{"num_hidden_layers": 10, "attn_scale": 0.098, "init": "uniform", "init_std_o": 0.038, "lr_head": 0.0201, "max_seq_len": 384}
Each number is 128 + 24 x the weight over its row's rms, rounded and kept within 0 to 255. Layers, rows and columns count from 0. Numbers have three digits each. The size before them is the row's rms in percent of the matrix's.

# q: layer 4 attention query, 256x256, rms 0.0625, rows 0-34,128-162, columns 0-127
# k: layer 4 attention key, 128x256, rms 0.0603, rows 0-34, columns 0-127
q0 105:132141119133146137143121172123145111088120101168177134128065117183097124135119115106110185113155130132107133114135111168096092124147141166145098105108111120136107081146111138128137105102156134174153113144185151152118109100160153144097141136162174133144101121096094089116131102104117132108113117109129127105113101112092156151097121112129113104126135136122069130130154111150134156147144
q128 082:128137123134121131163064124105150117091144146129119096128096120143126159106092155109116077129137150123093133112131106177073165086132115129082101152123125148133146104106161143157116135148170132124119103164132126116133148131132125087160101169137181160114078143137107142112091147190113117071158113133115139082111140136102129176105160120110122119123099114144128158107107109125120107132117
k0 102:107141155129167139094181098132084163175124155091147130103149147150131119115126161138141118119157115108093159177104168115177104153117120081108083128114154102106124123096127101168145160169099147145159135124128115125128136130140120098156079164112094114159155135147125115130107127137132093127105146104112130112114121144140121124132144150133123096148138069138130152115140153122128147118118
q1 116:086109098125132150134133143073142138070139141171143158156088111135105155125114096122075153151131141140098107075126090179147096112146159156128105124110140110140118126128155121143119138109125130100143103138163150134159065110143155136099170125146140162109134135151125091105147086111103126172133113088102168088111116145107172129100137148161108117119152134111106125113148100134152111112154
q129 069:099173105131107149159119135107136147134180097130123076161138134123134134127084128132154138144170129074123110136135140094109129098142101118122191142116122148132137168132151094161098152148117132139114120121099188130124111129129106149162082145112171112100056109175101111101125130123148112093084146136150106125163138172117137148113161096127118125107075120109166137094144127140105100108162
k1 089:128140128136174120165135131175145114172125107138157123133147117157128145162152185108171133125152116113133114110131122122120128126113111112121146162132075138158071127099130136154112117172108143142131126121134118140137156153139109132083123124121157085142109114099131120138099149099147135096133130123157126118107106101135117135150115126115185119113122090129142091105107175098116131143103
q2 106:161144148123142136150145127188067118187098116129162111107152175067163107122143177131144107109112112152134157184143153127131123130106068157127112126131114084156095107142107125122151125144133165161117107160128112114109157105153126090087099127119109121172087109109130144122162149191119099101128155177129100155141090116127099130143102116122147118145092124152140151181132153070102131145153
q130 097:141116082140161131116094134122138114087113158152132126114115147138095139113116160128084105138132119167146166100136133107096117129111110122115111130134115122122157066105155091108157140103157167133151087155148183170148121114159151126070103102153180131137154138129134119124120131142089094116125167123103125139134176085139168136106128129137106153139105099153076114162178122127138150158135
k2 082:083147124085172153117129135103116149138142131116142086100138117122148114145120141118099122128154146124073153133098122126127114184114129143129091161137121110113149086131147119166127130149101104127146167125091148126154136108129102122147138157102098126081160108129116123146157130129130120154092174078122134120139132165098132090098151170133078140184150132106154144167128168164124174104112
q3 093:152144124133103098136156121194092106180112119116135119108149171111154121127157152125154112083111114127175166170164168146126127142096075160127146117130120077177126130139093123107151096122118163143142127119109137092097134137141127131127115094131109113157101090113101159128152146184143085118123107178167126157155122125135101131132118121130149109128075137134140140167151141101096115161131
q131 085:159082148157131080190099136132112113080023121145138120121129129119114163126156160125097127124094090123137143094124146182115147136122111108104101106106120108130130140112137134105129113105111160156147081155162149128128139137163173107095143112130122128126127111165131120124133148125125067134158181155099107166122139111101156114103105150134131132122106115148098120118127124131126148158138
k3 090:108137143100167147110152124139106177146168163128131100094144148123148110131110122139140079141145123103070135151104141091147114139120117129112112137128103121132119112138178109132142136167124099094108174108092124125157140126115077132152117171079129126123139137114134121133154126141154166150124131099150131106129112140122103097095168153144077128147117110091114176145119150136144132106096
q4 111:157137144117143115129141133127149158153132130141168134096167124164115108120097158117138089139106110090144074159096145127120122112154160118140147159150128158129145119120139110128141132161102115105108180098105113113084176172125098150179148161097134116130136152126135132146112166157132141143138068118103102118147148144147080141141127135114131149145154121101108155144126111136147092095115
q132 095:133131135139136138127151091134155164150174113102127171150174175106121123144103146131149121140096100147103124139086163132163087113128130130107130135143133116152126132142153114151160115163120124114085121096090067112100131124119103101191126149115122103160094148124182130105155142114094127113138091132126102144164123134117099098128151149140130110132140133122160108151133160108112109115167
k4 095:145147127090125168069111171142130145119142128132129108142143151080160101145155077158109124082114112122162119115136119096116140131111120161134142101122123165094144098115153133108121095123117073175124180105120141109118128118091161124186147121142112110100142133114095126129110110098113127172142110138173134183153150132140121127162150104122118174139111177090150117152120140147139110133119
q5 108:134158117131093158116108145162121095112121124106104094157094107114131109145163105125096179101133117111131154140165115115108126157104091145159166099107105136136101101099100112100098095097154126157140112127144166140120126139115173153088103079149136108156134139128094125126112132121140101108147160174182144183112132092110147136125088108125162156143096173157135100145146132130077134176135
q133 106:118122136153138095152103152105135092053110136163105079136082058151114164118133110111096137150149137142110111091150097121101154150160142132147107090131118144114155091112152123126127115108166141162145108156160174130141112150143139133113128084135156146093126134172084103129118133105136128141144162102120146132109176134126177101121097150152116125146119142148099137092144101165118157135097
k5 082:116080129112096141167103125125145111116139109107131155128103109157099186096144162120078135151130171114121146100134123170121152083164109135124129151101146146138147135147124128121153154123123147076127093157151145144136125123161118125113075119126136164183127069138144110106083127118158121128129155113138138119080116096137139134144156108136095112122161118118089158136144093102173118133141
q6 125:139159153096152098114151148119161157163124125108166129091180145172126112122084158128153106122132121120152089159094155135116115123159146115133135157182147129104158129140123116146131133172108134132111167109111113094095169159130103114187154161094110120108106149118152163150125159158133138139138077111090129135173131145156083160145141125116121136138118134086115141138101102152175100087150
q134 096:128111140134155138128133102117151146164135110119122195148207194103136149153116138111175131101087109123161177148120136163167099097103125104078151116134126103135124187165124145154158163125117127130109113105072092111104141100151081115148107127113127101146114125106127163113132157155106112127121113149127127103131086116119116125105141165130136124118108086105121108166137160073140112118141
k6 113:113152141113144150079136141140126151143133148116078083116127122088155066170140077155179130107120107134146140155128130089130128171086135112124151118111125099129119132115137131125124110154116097136126166110083125102130153132075136145150170113116125090114140164102116143152131117103127142146115117163154112159167113136112117111143123124123144162122081148125166096094077146135082107117115
q7 106:129138140104148137139158122107159128108119178140163113107126142172141136105096128130115122132145121136118132137146156167103162143141095095129090133159132117115152140131139117179104135139157126122096157159119149099117125127140132154121171121105133132090108080134148114144155128196150177121103099124081135109164129184170153114122147119174105136138120100069082145117159118121153122089122
q135 095:129146139153137119128149104169120126188138143136138138109139153090157119110123142140154113135151102136139138160138129164151122076067159092100113132101137152113118121140126112107105127126090116100105116135150092123117131109144132101116123126128077136137161158116148190096193111120119102053147140155124128100137083131106085154099140129169170102111118089155198148097122138071125094155132
k7 133:088111085103132129129133124098044170144153154144098089138102141121135105086143083135125104141136150150098127124128158102124103161134147135136104142091120120146132123096128112101123130144125091141147141100122149182201122112106097167133158123126113138098166156141131130136150091083119128189108146108143107108093113109088145090127180135150121118130163158156144149114099145142134130107123
q8 102:141104113160120116145097119137104094084125158137092099182146105111097120120176104125105167123109153142123151112151126075130119120127100116115125093050136121190092150122150155098134113111147113115139105118158135148168131115112175145111140097144141116112141140148106118129132124093130125118154147145148135148090151080095121142166146134123139137150130145145126126124155094132101169157113
q136 110:122133133135134120123114167120112113088096118127144082115115089185100108127151102160077125160143149134116084125120106103085155162174158130171098099157146137149161139117155137141131132146170120121148137110119154099135145161081150163139122130125172133094109125142122102159101121109157163165139131098116119124159172135164127114158119092126099142131125166119100159106140091209117144082080
k8 151:165141137169097140083099136153147080124139118081155169140130123119130138183131149108125162091120093100128122098150103109148116079098144121099146120120112137132113128117157139116130103095122154124136127110166110106116168125170183131150132105147143111167112132135129114115105129123144100115122136151134184173175104128145121146092086129117132107143112111103144087135151127140125127188132
q9 129:146134139122173121121159121128139136205129110111160173085180157140136133122082172139180089140126109107149113154071101138128088121129177126104107144185130135109152120150119104160151153158094112115124145105100089098101150141142100093172132152126101118140090126106141140111108134138109109128136085099107140131143116136121101157136119134133133113129134108114139140125115151134162072102137
q137 097:163113135124127162138155119128150149158142105088141181147181175105152130137117139120180102110115125110133160132093140173171057106117114082091121124141118124119135171120129127127157149139087138123119124115117099123065134107169095104166132141141108098148123141099137159108105120164117105128107079123126132124126089118113120127143139134145161134128107112075120097139119151077134117115152
k9 083:149131125178172096145160095174158141147100145126140126139155132123123116150131139126168091149127125176172156159108131133162141146116141140120147123140124086142091141107121145120142091161140089135119131096066077130126148134113124120108133139137112070099096123103152144162115109143115131130139152160138084094111127127099135125166117111153187131127105131165137104105103143096110130091121
q10 134:139142131117156122123170131163137136195126096095177165071176147143166139163094163118170082129112093121150129143073126131144112129122176132121125136179124132107129115152114097139152113163110108128116153088097083101104170146137115087166116158095102083145092143113141141127115155134136108122126119127137137141153130140109105135136101109110146130122116132106132106138107158145150078122129
q138 110:166103121135125151131154101152145149170125115107129196145170169113149139151127158116201104112100095131148162123097124176189081103101159117096130128124121103113112164117099134108154120143070136144103130108131086126090126131163110091162141126128103104153115151129144161120129138144117115103122104144134119126119108144106145114145125136133172133117104124099128096134110155078146115136135
k10 086:126154124161162087141159120155146113165073144131143104149166141097132121132145135113173100139100141177158146154143119112132115170117135153122143134127130107150102142124137127127132086137119092151113130098061120148131137140071124111118132120132117074092118131116148151148096108140129126119128124153132063117112154115088123108188127122124173141123108159170141138093064158102091118126136
q11 164:108128132143127108101110099150125115121134146124056142132112133089169130150161116105145156113114127160134164118142109101168142112120147127116144100071113106123085112127125156083123119110115152097142114109119135139178117098126109115113105095131112107122156173157099105123163120096115094087131142142159136138079116102134145131103120158129147119102100125187139111148107127130107143171134
q139 096:120143142150146118153128122138119093109075129109150129082135077122097095158151134136116094133107122122143095065123123114087145138149152124142093150103148116145144087116158119105127075132132119116146125108145083136169131155072169152154121127147160129150111164152139097146155115102161135120164143121164126136126162125147145121120114085116122157126146151175139111116090105185113152150120
k11 126:130081132172090132138110113114139091097113089102143183123111104139113175135118169100099124131125129110096128098123112130150133109146154131096105127133123148134109093104119123110151148114116195132131108099193133137126131119192149149130119134131160147171111129160121104095100138135138129111111139109110159106108133142110162142094120126125100126119130118104109108126179127108148106190114
q12 132:155145151138127134103122111150126113153137129107095126141151126084169106171149111109159117105107094123124144099109090122146138109072186115130118110087142092125096140127137127091163092137121117126108146138130110126142127119140126137139096096128109076093116165151123132112179128096119102109153153133130149167106130117121120124131124156140167156129110123124168102118061153139120118161124
q140 095:138134133158147134136131102199179079154069144079157150117142081099106114126110172133181097114112147106153097103078093149129175132125161090069101137130147108115125116147132104138135095146121154135121132130176104109137153153143114173107116135122122100136123155131142128140160156122124130096133148141154147135154171119135155133115108093120133141139105116138142108088117114146121140164103
k12 104:108113125153133094129138123154139095180107150124143151127141130134123187136122146096104144139077154159121151096136109132118110116154142168096085124121105150150107163182134122150158137137135138122136115117132141087145146098155127089105104173155110104191091092143136160098082128108120125112156137127134118108116129122102166107123110093121160114115112099126111098140129140069106113166118
q13 134:154129098126156119117138091130135106162150136115111152127126115106154133146118149123152126140118097138122137129115062094127110140104180130073074119093104099146107111101138121106170118146094159175153126118144112138185135111152105086120106117134122084141107139139131104098138112082091089119141134123129162125119092094088144148114116159119135097135124141149136109089119144127126139160119
q141 082:178071146129125194113132114142160096095132134115159100154154097148121106166168139103129167105131104119147122132136089154138118136130115152118079146098125100184108139100166129116128083125118169141154173078175133132155145131102159143140138066125132119112103143121162078126126144116143088128182107151129141148136118100119130176121086093122123157173120156093104099118136097115139172140098
k13 136:155119130194138146116120087151136105140130117103143163127150141094133139151128147093163124122126101119149156113126091108154102083126136126081109122115096143131104099131145167109132110109126142117146096127139109133154147096167158128143113118141093098160097136115107119096128129155122100122130093163122160143128110120110154130090080109131155119147107106148122103163160146098126101200137
q14 112:124131116121065121101081129116108143119141101084084111117083129156148168144137111119113153101203141066166141124110127159168144124149133138165169112163115130100140133129107171110081113104127124066132108112129141089114097132147106133158118132116108137086160129149135170141120114118165145124086098112118150118137138167155118100155098123109125133104136143086126141159132109141166107110121
q142 135:094120105109100086117091117094095158118152117110052117173067158130165163108141103108109149103139173142141168140151132139151171164145118156173169086125122124114123140150115148115123157102111120145100077161101134126132120112160095143099121113119098114104153105137113157109114155119098133116104141134125134113097127163116131094107139169118135107088118121096141135162139135111117120128137
k14 092:115119124085152098155123143111128141121082123150112100114135136140166144118131103100156140144128108159153112145129099171115134162157124130144124118139152152150140167086123111116128097135087123168137143103095162171119129099133118131070151097135120136141139118148145130153162105103103125127131136139119131143126150114073129137169106136113131155131169172133161130133123155147125146104127
q15 103:136125161146134122129127103197110154162135142103150143130161116108147074149136123168154136122122163124134117115115104083139098131099145144095101174121129095134116136104158140102122132194137119119133156111111104158159145125072131086159129129134085110137125166102135134132159113091108111110145140124100119124079120075088117180121139154122179136146120156131163124088089126127092140145058
q143 098:161116155130149129140121114163107111141131153090191107095165111167105084151146124144109111135139121138131086121113114170133091120100143080133082150153137091137135085109140129155120096165153129107170163101150104111108142153083194129160133164154124125151092139116140121143152130114138128097158115110119125153159119126151141157159110099149139158146110127121141147130123099162093129124101
k15 099:149145154142125110101134071142168113133100112096113123137075134160100129186094135100107124132120112142129141118086102111166174119156156147108143117123090155135107149170161122117137095155134111104143096125105136111137152117139125156098138151120175079113110103134136126145092129139180160142090130149137100103165117102118139071109117119104113110129081085123106098123139153091143121135147
q16 091:160148094105098143109118122083151130138129150165111147112081125133164122121092145115133104073136089106166158159095110157179122108101131135142111122141100113135156137143123136136102116110099160095130127150123156096096105080129106149152143126118110138118134115160126129105134114143127128126125106151116194145119094152158119114058116136100140130119158128094106098168138165153166092128123
q144 125:078118099100111152088109121157120144160152149124096124160170144131158146099128098124118123109131175105135146157142113136158136155123091169097154114117106106110088150147116125120150164110122132117115117129098138142162143085124098141080154122124105114095121139133117115110147138145097112142126126145126131158078128122102126101133130190100163120134138157093110113141102148122138127124132
k16 113:140098116118145152164142134149084097145133147120101131104129145114142139111128105090175149123114145145140104126165112115138099090172106139122115131094124155159126163076158129116118114134126114170116154087105100158154121092110151111175136089139097126097141092082118122086142134120129110135147090152163141129098107147081156121188098141141162137133159180135118133147142137093100117172147
q17 099:142109104139138150168103182108159143132088135146170150174100140135124112088104140120143124128096144109133103133121119157116127105128151145133141090194103181112161094118129110172133153118134149136149119121144138137115146159162127145134168130110186152122160110102102125125129185150126126159131085149131093138146134147098162115063129126124146181122129155146104119167130131127118116120141
q145 118:116140108129164169140155156158120111182128118093159151116104139135140134105077186148146134130115166106123115145116121114094127110081149098100096139160106142099080122148083108162136186167132153155151139096112169104112120117124117126114122134127139091111116107113146102109083098109090105131085094131144118138141099097112114146149162139128165165160138137129149130117127167102109119114120
k17 102:129117141112067160130120146147110132132171092176157135086125143143129104109134118142155124131163148152131158084146145128082127168152103177142169110114108130106151177119156109192108137108146086098129148126118125137138125113143118081081111109136123164128167104099139158151134148147135085143119120152123126135126116101149115101116128122115134115112108121136116100118097103092135176103105
q18 089:153137088107122155146087145134148128088151103123088090133103156177108199072166139108109155122095119134121167146142122127089121115178096133077159118146120083176151148105156141122151136101141134124148087122107086107155107099161113110101089139133124130149152145120098130128096154123127110111140109154162149121112084134111144148133072141113114090149115115125098143143119105118158125134144
q146 093:141115118117106112111101141109086119030123109113085095172078135189129145123155105152078183133117121130106158142191140119109149127179119101183171086125132172134156109088139151090142099106097156160148101124158122121129116129140135144111120128149112182124190110156094123111069115104136132172133113162145095130126111155118153161129109160124114109107116138117114143141159119101126141139115
k18 103:134101112118095134156105085115124132092126117097084134124159140098176100135163098100121129136183116129126166127097112148160160153106115105123109108116122126128109143106120138079105064142126150121141139140158126135166126127136132122129134111157168099153109171151094113147194111137104143128151149142097126129116138156110109137120141119106140119078158134158136127160135118133135139126119
q19 099:122148137159091058100115118153106103157110145128107118128091128140128096139168137128148125111149149126115133106108134109136161138146126158128107143141128106135095106158104176069105137143142124123138100084129137150169163148144118125180126113087143097100128171150133112127137074135160135104120146114121121118114127096060143159138105148129116133105125129134148139085134116134123104136125
q147 100:098079144122124082092112115106091111127109108145107125171143139158128139108169094106092147122137096146090176113128124125110125138136135169165112097127172123143137133150196116095156135123152144096123083164140132140165106134145153101160105103106137123093122157184084131110163113124135132146153138098147125124101142145129134123114130191156112086135090102138124143125141099143114130131103
k19 090:126142143115153153158088140100143151099109136093112110151119123137116108133114129113110124167138092122152133173125112143138153125173112132114112125101084133170108111099118127140182156198135160114147107166115125136131169121115138166088130143156119105139151101145103095115109145144141149150116136145123130098139132110138110090116106129122111169129123141162098145130153121121145122156140
q20 086:081107120160129130160080128094095136137124090105096163118063131105130144143145148121120113113121149071138130149098122129159106091131152111117170142108105131108154130111114148127126159129117154092098109114117087137129073135106086109108108176144116139147158152122123137114167140081134109115125101116133145138068148149138120106131125111120151145117131116170122136185117150115151145147140
q148 084:145087097128144122140124102080103153105112127153129152117093121149121166160103118103150135138121125108123135118134121147139107137116133133125122121109101138137173086093112146109161128124076127178134119098125077156123137120145142115158122136156143121128102147146169097118095104104067110149161088144093114118100129167088172134140153136136147139123119133112106091159129148115141123130146
k20 089:112132148129062171140138152132154123094113083137130123095162120153112132164086127118107114146143126089101144093113114138067137170168119123116153120131156144118131100104107106146124141154151157125130120117152114120094133155142154114153105164111137159147129161128111146128113156166132188139100114129102121121138118144128138140145143125145095189130156168116099117121170108132123091143103
q21 092:112142135110187114123054114077124098086131110099121097136091143165136150093114160106094150147097065110114104148134151121130155124184145139118101075157090169137129114132125114124136133122142139125124089170119154142174122132158131134096138122131176090112145114155103134123148132142137133102114124104107120134119149133109147114133114148117100135150132133143120163136197133141139102132156
q149 106:115125118141174079105119157089090131131158103142122117184114125136145159142098129171148123152114112093109145129127115108095127154136147129138086095145133155123093111125116117138120188128079148128142081152136152117151130140146158135145133089090121119082121122153136114113083125128136124139097138094138139111143096138161143091161100179141103109097143147106158132121173135113096119114122
k21 089:146117102083143114132156161112128155100148109123101127125143105100139121107122142191131100132173096115141150118161106136107122167128135089103137131091155102137144154088144082119130158135125127108127134193138105124104118099143122098095118133130100149180144124133100120107117109119153100175170125134117160171116127137168122099153115124165120134085151127163133104161144140153154124126111
q22 085:131111111125103136104156131115161110132113121084101122129109087140095132160146130122131143125126100118136126132085102092117134128135132144099123096099120085141079141109134125084168104112098134144141107085121134125168125130145126155105122149112164115152102134186095119136092108087174088129155135113145105131143111127073168151162100114128095123130145141150134128092118089122148101133134
q150 097:154113113126102136157114145123136129107067101168135133172142123126118126141124126135101136118126094128120119115130106180109113120151091186135116103137155152127127147092195076126136151113153137127140133083156129155164127150173150093117160128101154168100103124113131099134123151168159074167168138122160111131092154114132146132133105129147087152163097182121084117107129079112125149120119
k22 088:107116103144167154133108158156123133161135130107135109117143105108103109135114137129155146143137108108138124119122101132126126137154094071119084134073155180137099074164100128137117141153140107134159177157120147080099157120119136118131171120160067126102154112142147138094153151125137151134112132130095145127122116131157101184161126131098144105125122130173129157093115144116157094126125
q23 079:106141122129171074146146121146120093124162117138139107116180124171117092104139138166137113151161123138124079147137159110117126115185129118161114151121139164084104130122110122142101142154175120141119143162144125155110117110120147169129127123147142114127091125132111126127101148120068151121139125056118108143124084139152136155175142163134110140116159115149159145146122135139082087125144
q151 098:151181140141183120111162116114178138163139111136154169104161132127108129142079170133192060128095117124143094133051123139121094102105116100082121164164132148112118108131117109146104154163147119134105115128110108113106140107116103123175138170118123116166122165092130124129140114170128130102123082086089169111159129109113162113111126125131124105144134116150126104132082125121141103135146
k23 111:131138147126092120079135152088142151081138159150144164164108122144119159125120129133080123098086150127117123074193155142099152107118117130135163141133158144133158163141117137142160136112156103121108127179156089053106162118114117080118152163142108162145123125137151148110124113128137140128133138127145159156105131127150104114094122099143124126151098111115110140135122130104160140114092
q24 107:122137161134163131127110128132093114129181120145106072141123133132125163085179101104118146163090127177123097149162118131110129117120122149149155092139127114102124108115157182126105143113113100124109092152103180124130085083129099166131104135133134098085130126143106149129148152124111136148178127142147103142135173114128085101077144145143133150160116125150127149166118106158129134112136
q152 101:166091150172106100123131130124092125093124125094091109105073159149145179151139124151126193150144155105133133135157100069123146139164133126138115095141118115153097110126136140123148154136122130130097143138121167126091153151135125157102091112125124117136141112128166088117096124131132144122110168159122127137150125133142048162116076139096125145094153087134172163142143112117087164137114
k24 108:079172145079125133157145114138145153116123133176077105118159132165167122150167122172120123115129107160131129135123156182137132168105132143111121113104170078155108185113138134164140160172143125120135134141083130153143133100089102096087092173156118155149110113117152093134131104109113132099136145122145125080109156135145143136124107142126152140123133107106110111111123130144113129111127
q25 089:152121126113113153118055156104141139081191103121093109090138160163131145137128098129115139109149099125100151125150164145141145134183119130111149071124127125168166142095154144115120106119157107140151163106119075065096103139149104112151118113136162122132131141095120122146143118091132136157138102141142129133155108159102118110166153127101106142135129138072121151158148100134178165124122
q153 094:127091157140156126093108119157161147132184167079103092153112092141154136141143140108154153080108158146142138141143133086174145149121132133139122136124141097169118172127136162077154147116100144117118140099096123093130157126133096130133105089112092083126162120090135146103145144136154156157116154147143149118172105134127123115096096142156122141132100116112131136144107115151166164121107
k25 110:139147117088164146118153071130119148132096139149146113149168136108154141148146126109135138168126113168127120107130132165133125203104138137147077151094148108132136183121106135129081094153080123154117164122128150107107159138121124102089121096147124084165112083116146157165143121120120135111146117129108075113107174152089140105144151115154156149089137150105149128140096141083105164095141
q26 093:150125126147106127101133133118140103141141133078159136103112136138107094143129136145185157125161154078116122092106114129119126128162143112115112125105125124141133170142123136102108139124135119156136160063155113106090143131159135128121145169091139132149078099119124126128123083115159152166103095084109133081171169112123126134127154133136114170123143112116108149150167110090148123113101
q154 092:139120136152149119081113139138102145135119131070153129150157152170186137138119131100132167144123133157111150087093131110154162139134183056136104105175119145116109161154130175087141108146163127150122130127131125080111173150136134089133139104143155087124135112108130153143131135116162163109126121127073141103164106126129110134149120102153156115120121130146132104128144141085116142128097
k26 097:150134129117130124124083138140126120106102084127106096116135156136166129116113128126155134152143097183142136148156127172129112157176101118112217086144122140122148144132146101140124116104078143098138125160097137152158150142131124106065119086150113129122141065148148187140138177134090082159126137173114095163141133112147091131152093129154125126139091134154179131136149143120133181137170
q27 080:137125117132134108164100117121101110131156124141112110103135174174116132074140116119084168096102129102150147134155142143091114121158069152092104091175105123206126123131150133108093171132154168106146139111125144118152099134101140150169160094141139105113135166116083111112110120158137135106112124102108118122105041129094142102099122170143148107169130119137132138111152129131163105121154
q155 081:097157131089155083073147160130058098170128112149128125130129177140160129097100096152134116129115104101119157120114132133140126148115136112121148085140154181097126112117141084106155141130119112100126077157119108118130115113120105106142109138106119135124150175174062140093126112135105154086130135095124153151129115118130149097139148190134101081121121092134160143148077125119122105150122
k27 102:110151138125146106141096091103094153076123134112112149127128146099139119117120134142101133136143144140126141113158125141131181140144107135134148132103108116124110173088135107106135123141150110120121126170125106101130116088133137109080131123184157105117127114145116119133133112137110130173155173150126119114079139143114125056135155118112162112106122142148120130152106115106139154158125
q28 085:099120155143125121131121109139104122187105088113138192084130146082157103145132161126128106131147146125134123137106125137183107108113146162114114160121115113073116151156118133108120116119126142124111110150103108134112119112121099130134092166156103143165152144136158165117185136137100133105104109142118116125074144129144118134102115153115149125114117129151124113177117136099108103149100
q156 080:116156117141151128145132113115152137174122120086140207096122132117131144116123166117154078123116146139141105124104142152154089114143111115102131165109088105107131132158098142145118137139128149132075105134097068128086128103152123127123120147123116092157095163107129157134167134138100110087120090125105128116121138146128133132126139110090189114134159125136109083178111155119134116113188
k28 110:118090133145107130152174155111142116124126095102177170114114128145112156107102150123110087126130129084097072115097117137125100088151127125139139163166148173124157095148103096155163159111127142109113126098154116133089133177146123109184132127089113161164120106117139115106130175137153151117111129085136149151149124130153125146132144114140081146129135114097126153113155145114137101120158
q29 094:097104091153160080127109111140097139155118117131095166127128160117148161092146137131131130125146127126162145135143158136127139103141148143108157116104121102138145149128124144127147170115153152118127117175119125156119099111147090131118100118170100172100147124112102121098170142113071126125102115112145174113085112135182150103106125158128109133103119120188131149163145123102114124137128
q157 116:112133113142158115108141112125131114147135117125092167139122150117140160122104137101181122139122109110142145111133086121155097097099157105080130136115084134119116094133105148139143103119110147177117107144118118132122101059174107105112127125170101090142134136133098144098140116135076124089118103141089167109133099129113130132078134154134170118156101067163118101124130176090127110164136
k29 081:086118155122068124123108115099113135058136098145117123119090120161097146133117138114054157111155151114097149115116166144120147124147119095145149128167168132122141150106106096125122156116161141131122094136164123131161129138175087129110133165139142200124143159153126147148120127152119134121112140100097124097131125146141091121112146109143071131103145107111127135130131108131158157111112
q30 083:148156174148109109128171121173171153145132113148147123133201207156162118124151099123152107123104143158155131086112147140093124127131107167123148142169149125134105116134149130121102121151177118143103121155087139150117160124125127128119102108120083143139106124129136133131120155177135146104135152143119136086093106111138095138098113174133123109106137100119152121101116163106143125116106
q158 084:106155125118129103105165130162155118168157118113142129132161122111109113115141134143132076162153145147125102134105126097129159108105123104116165160148141127073106092138075156176102141134152109096092096156140141125123124137094101119117112149135091162182136122136108160137144129126142159107052162110148130123139092127153127141109142120121103093099146102148168144103106159154143120133141
k30 100:127128113119143089146128130092128107114139129097133125147077104164109134112166146137061137096116149144125143150129199119161150118124117114164130164107119109144132201165107134121145139144118104144114101137118151131095120126129083149116115151139184116140134112154165120132096081108183116138130170123164135096111138107129134088093144102085119122131116122099137143129124122133130184114150
q31 093:123157124146168126162118119092118126135128102137162146127143171134080157096155145117114131183115155100152107139104112083081106081155147128106153115155115155144129106153132164130142149112092107140094118133117124162146142119106140126129139121101162079155131143137100094122111193126149144131152097095080120111123163109142139108082092120147122123156114100169099153155128141109139113145208
q159 102:153155138101149132114140174084137150128103079140178137127133155145137120158082133157118111138110125104140120099096117153106113107130138089142114117184129185114191097115126130114117138122137117137138112134112112134093138139122169083190156141145163144140133140130109126131085126134101109132141070099089135145154125123143164113143126136122102119123137161114116085136124141126119121137129
k31 105:142134109115069147104083164101138150088131084104108159103106138144108116153159103123116119098100129111097162125155152127118124160152149084168185116103110133127121134094147134161115142107152119107138124161174087108084102146102153133147090120172128122147153131134109124134123144132152145160169132112153166154142134142162140143129107133137128112121117140142107086152158127182129136131122
q32 108:093135090112103138133122144083158116106144089136092154124111100128129155088112132126103099107207166143089107078133095146132097134149123150130160138119135133140162151111155123188115142097133117095100127119134116142125106162131141159121121107148127158124148111156116117112112118113128149153122096072142170119118174130119119129095152099132084150107152115121122126080111119142163127109141
q160 095:116142143145128131110184138178163113166155155137110101109122156096134080144145155120162103115115117136119118126114131108152114132110096173127144143141107147107110109168162187127109124136085096180123147125125116134110123142081127122127130086132077125133162141087156129119126133119176116094108075154147170155106100118083062177172095118106170110112154138120137134128117163136143126130147
k32 102:112088112143189075148149103130110138119135165131124132151119112134137120132145172119090146109127137154126158108131111110145134151103136138101110119133091099166084173122099173099132122126127135159135132157133100141162137098136119114094156135153134122100122130128156153102136108097122109093163122124102119125105125112128130124102116127137195085106114110139153125120123135100088180148129
q33 087:118153102122133167113144118111109172145097094128079130148117142108170105101131129155131113114178155137131139119103113135163088150125103147141121128153160102143152160118141115143162152114096125112090159104120128107119144161132135125128128105144112156104118102153110125149174146138106123162129116083130127123116161131137096102121126103149071149128131141140135153082104149127109152085121
q161 094:132124154129136193093100135130137140191181156093127143131174099086143126155132138140132097123057133114155098117096144124111136105092115151084128154092104110163116132151128122088103149155135128123103143122096118129146125122102146143149108102113146115137131115072158139130135125140115112118117118160144144127137104102099123131100138114111130127114163118080171124106135136130137100139113
k33 100:179135103128086116126138131154130076132121097144155157153145101123121112128133132110157151116127128152170106113170099120094137114108129138103142130116103121160116144145123159120115091110160114112133122114142105123117140134127144099120149090151158135139102101105109133114113137151114136119142086164144126148135103090116111170154073096104208152076101150136112104100110108091126108153111
q34 099:105156107152107163124096169133151100090107113151165114153109141148109115127129109116143180098136118149138136117140088168088120141094120111095128080123087142092147134133132131122146161091141133164156111150173152125115131083174160128100108098160132134123129123103113113094105113123107121092140156160134157156127109097110158121096106107116158134122109109137100098119145122125130141132142
q162 090:115158110113119181139106123116109107099142130154133111117090063156133159118108081140094154130154126146103119119177106140103160108134130096162119104167136151146178084079139089153133094118153150126168123177167159171143117145121123160102148158145151162137135125158105147134122109135104178118138116122122141124130174137121176137100145119125109121129148151150088126130162064139127130135106
k34 108:099089107134161074148153053101096131120156124105081138089094132128111140120122151118088091169136141131120131115104134144187120148122130155099077155127103100163113117147142160091128111151143148118108108170122125172188113109134052141086126146123145134153134140151138095132118106133114101143144173097100124103096095131119158091102141149138115096137144082161154151144144130115172130107151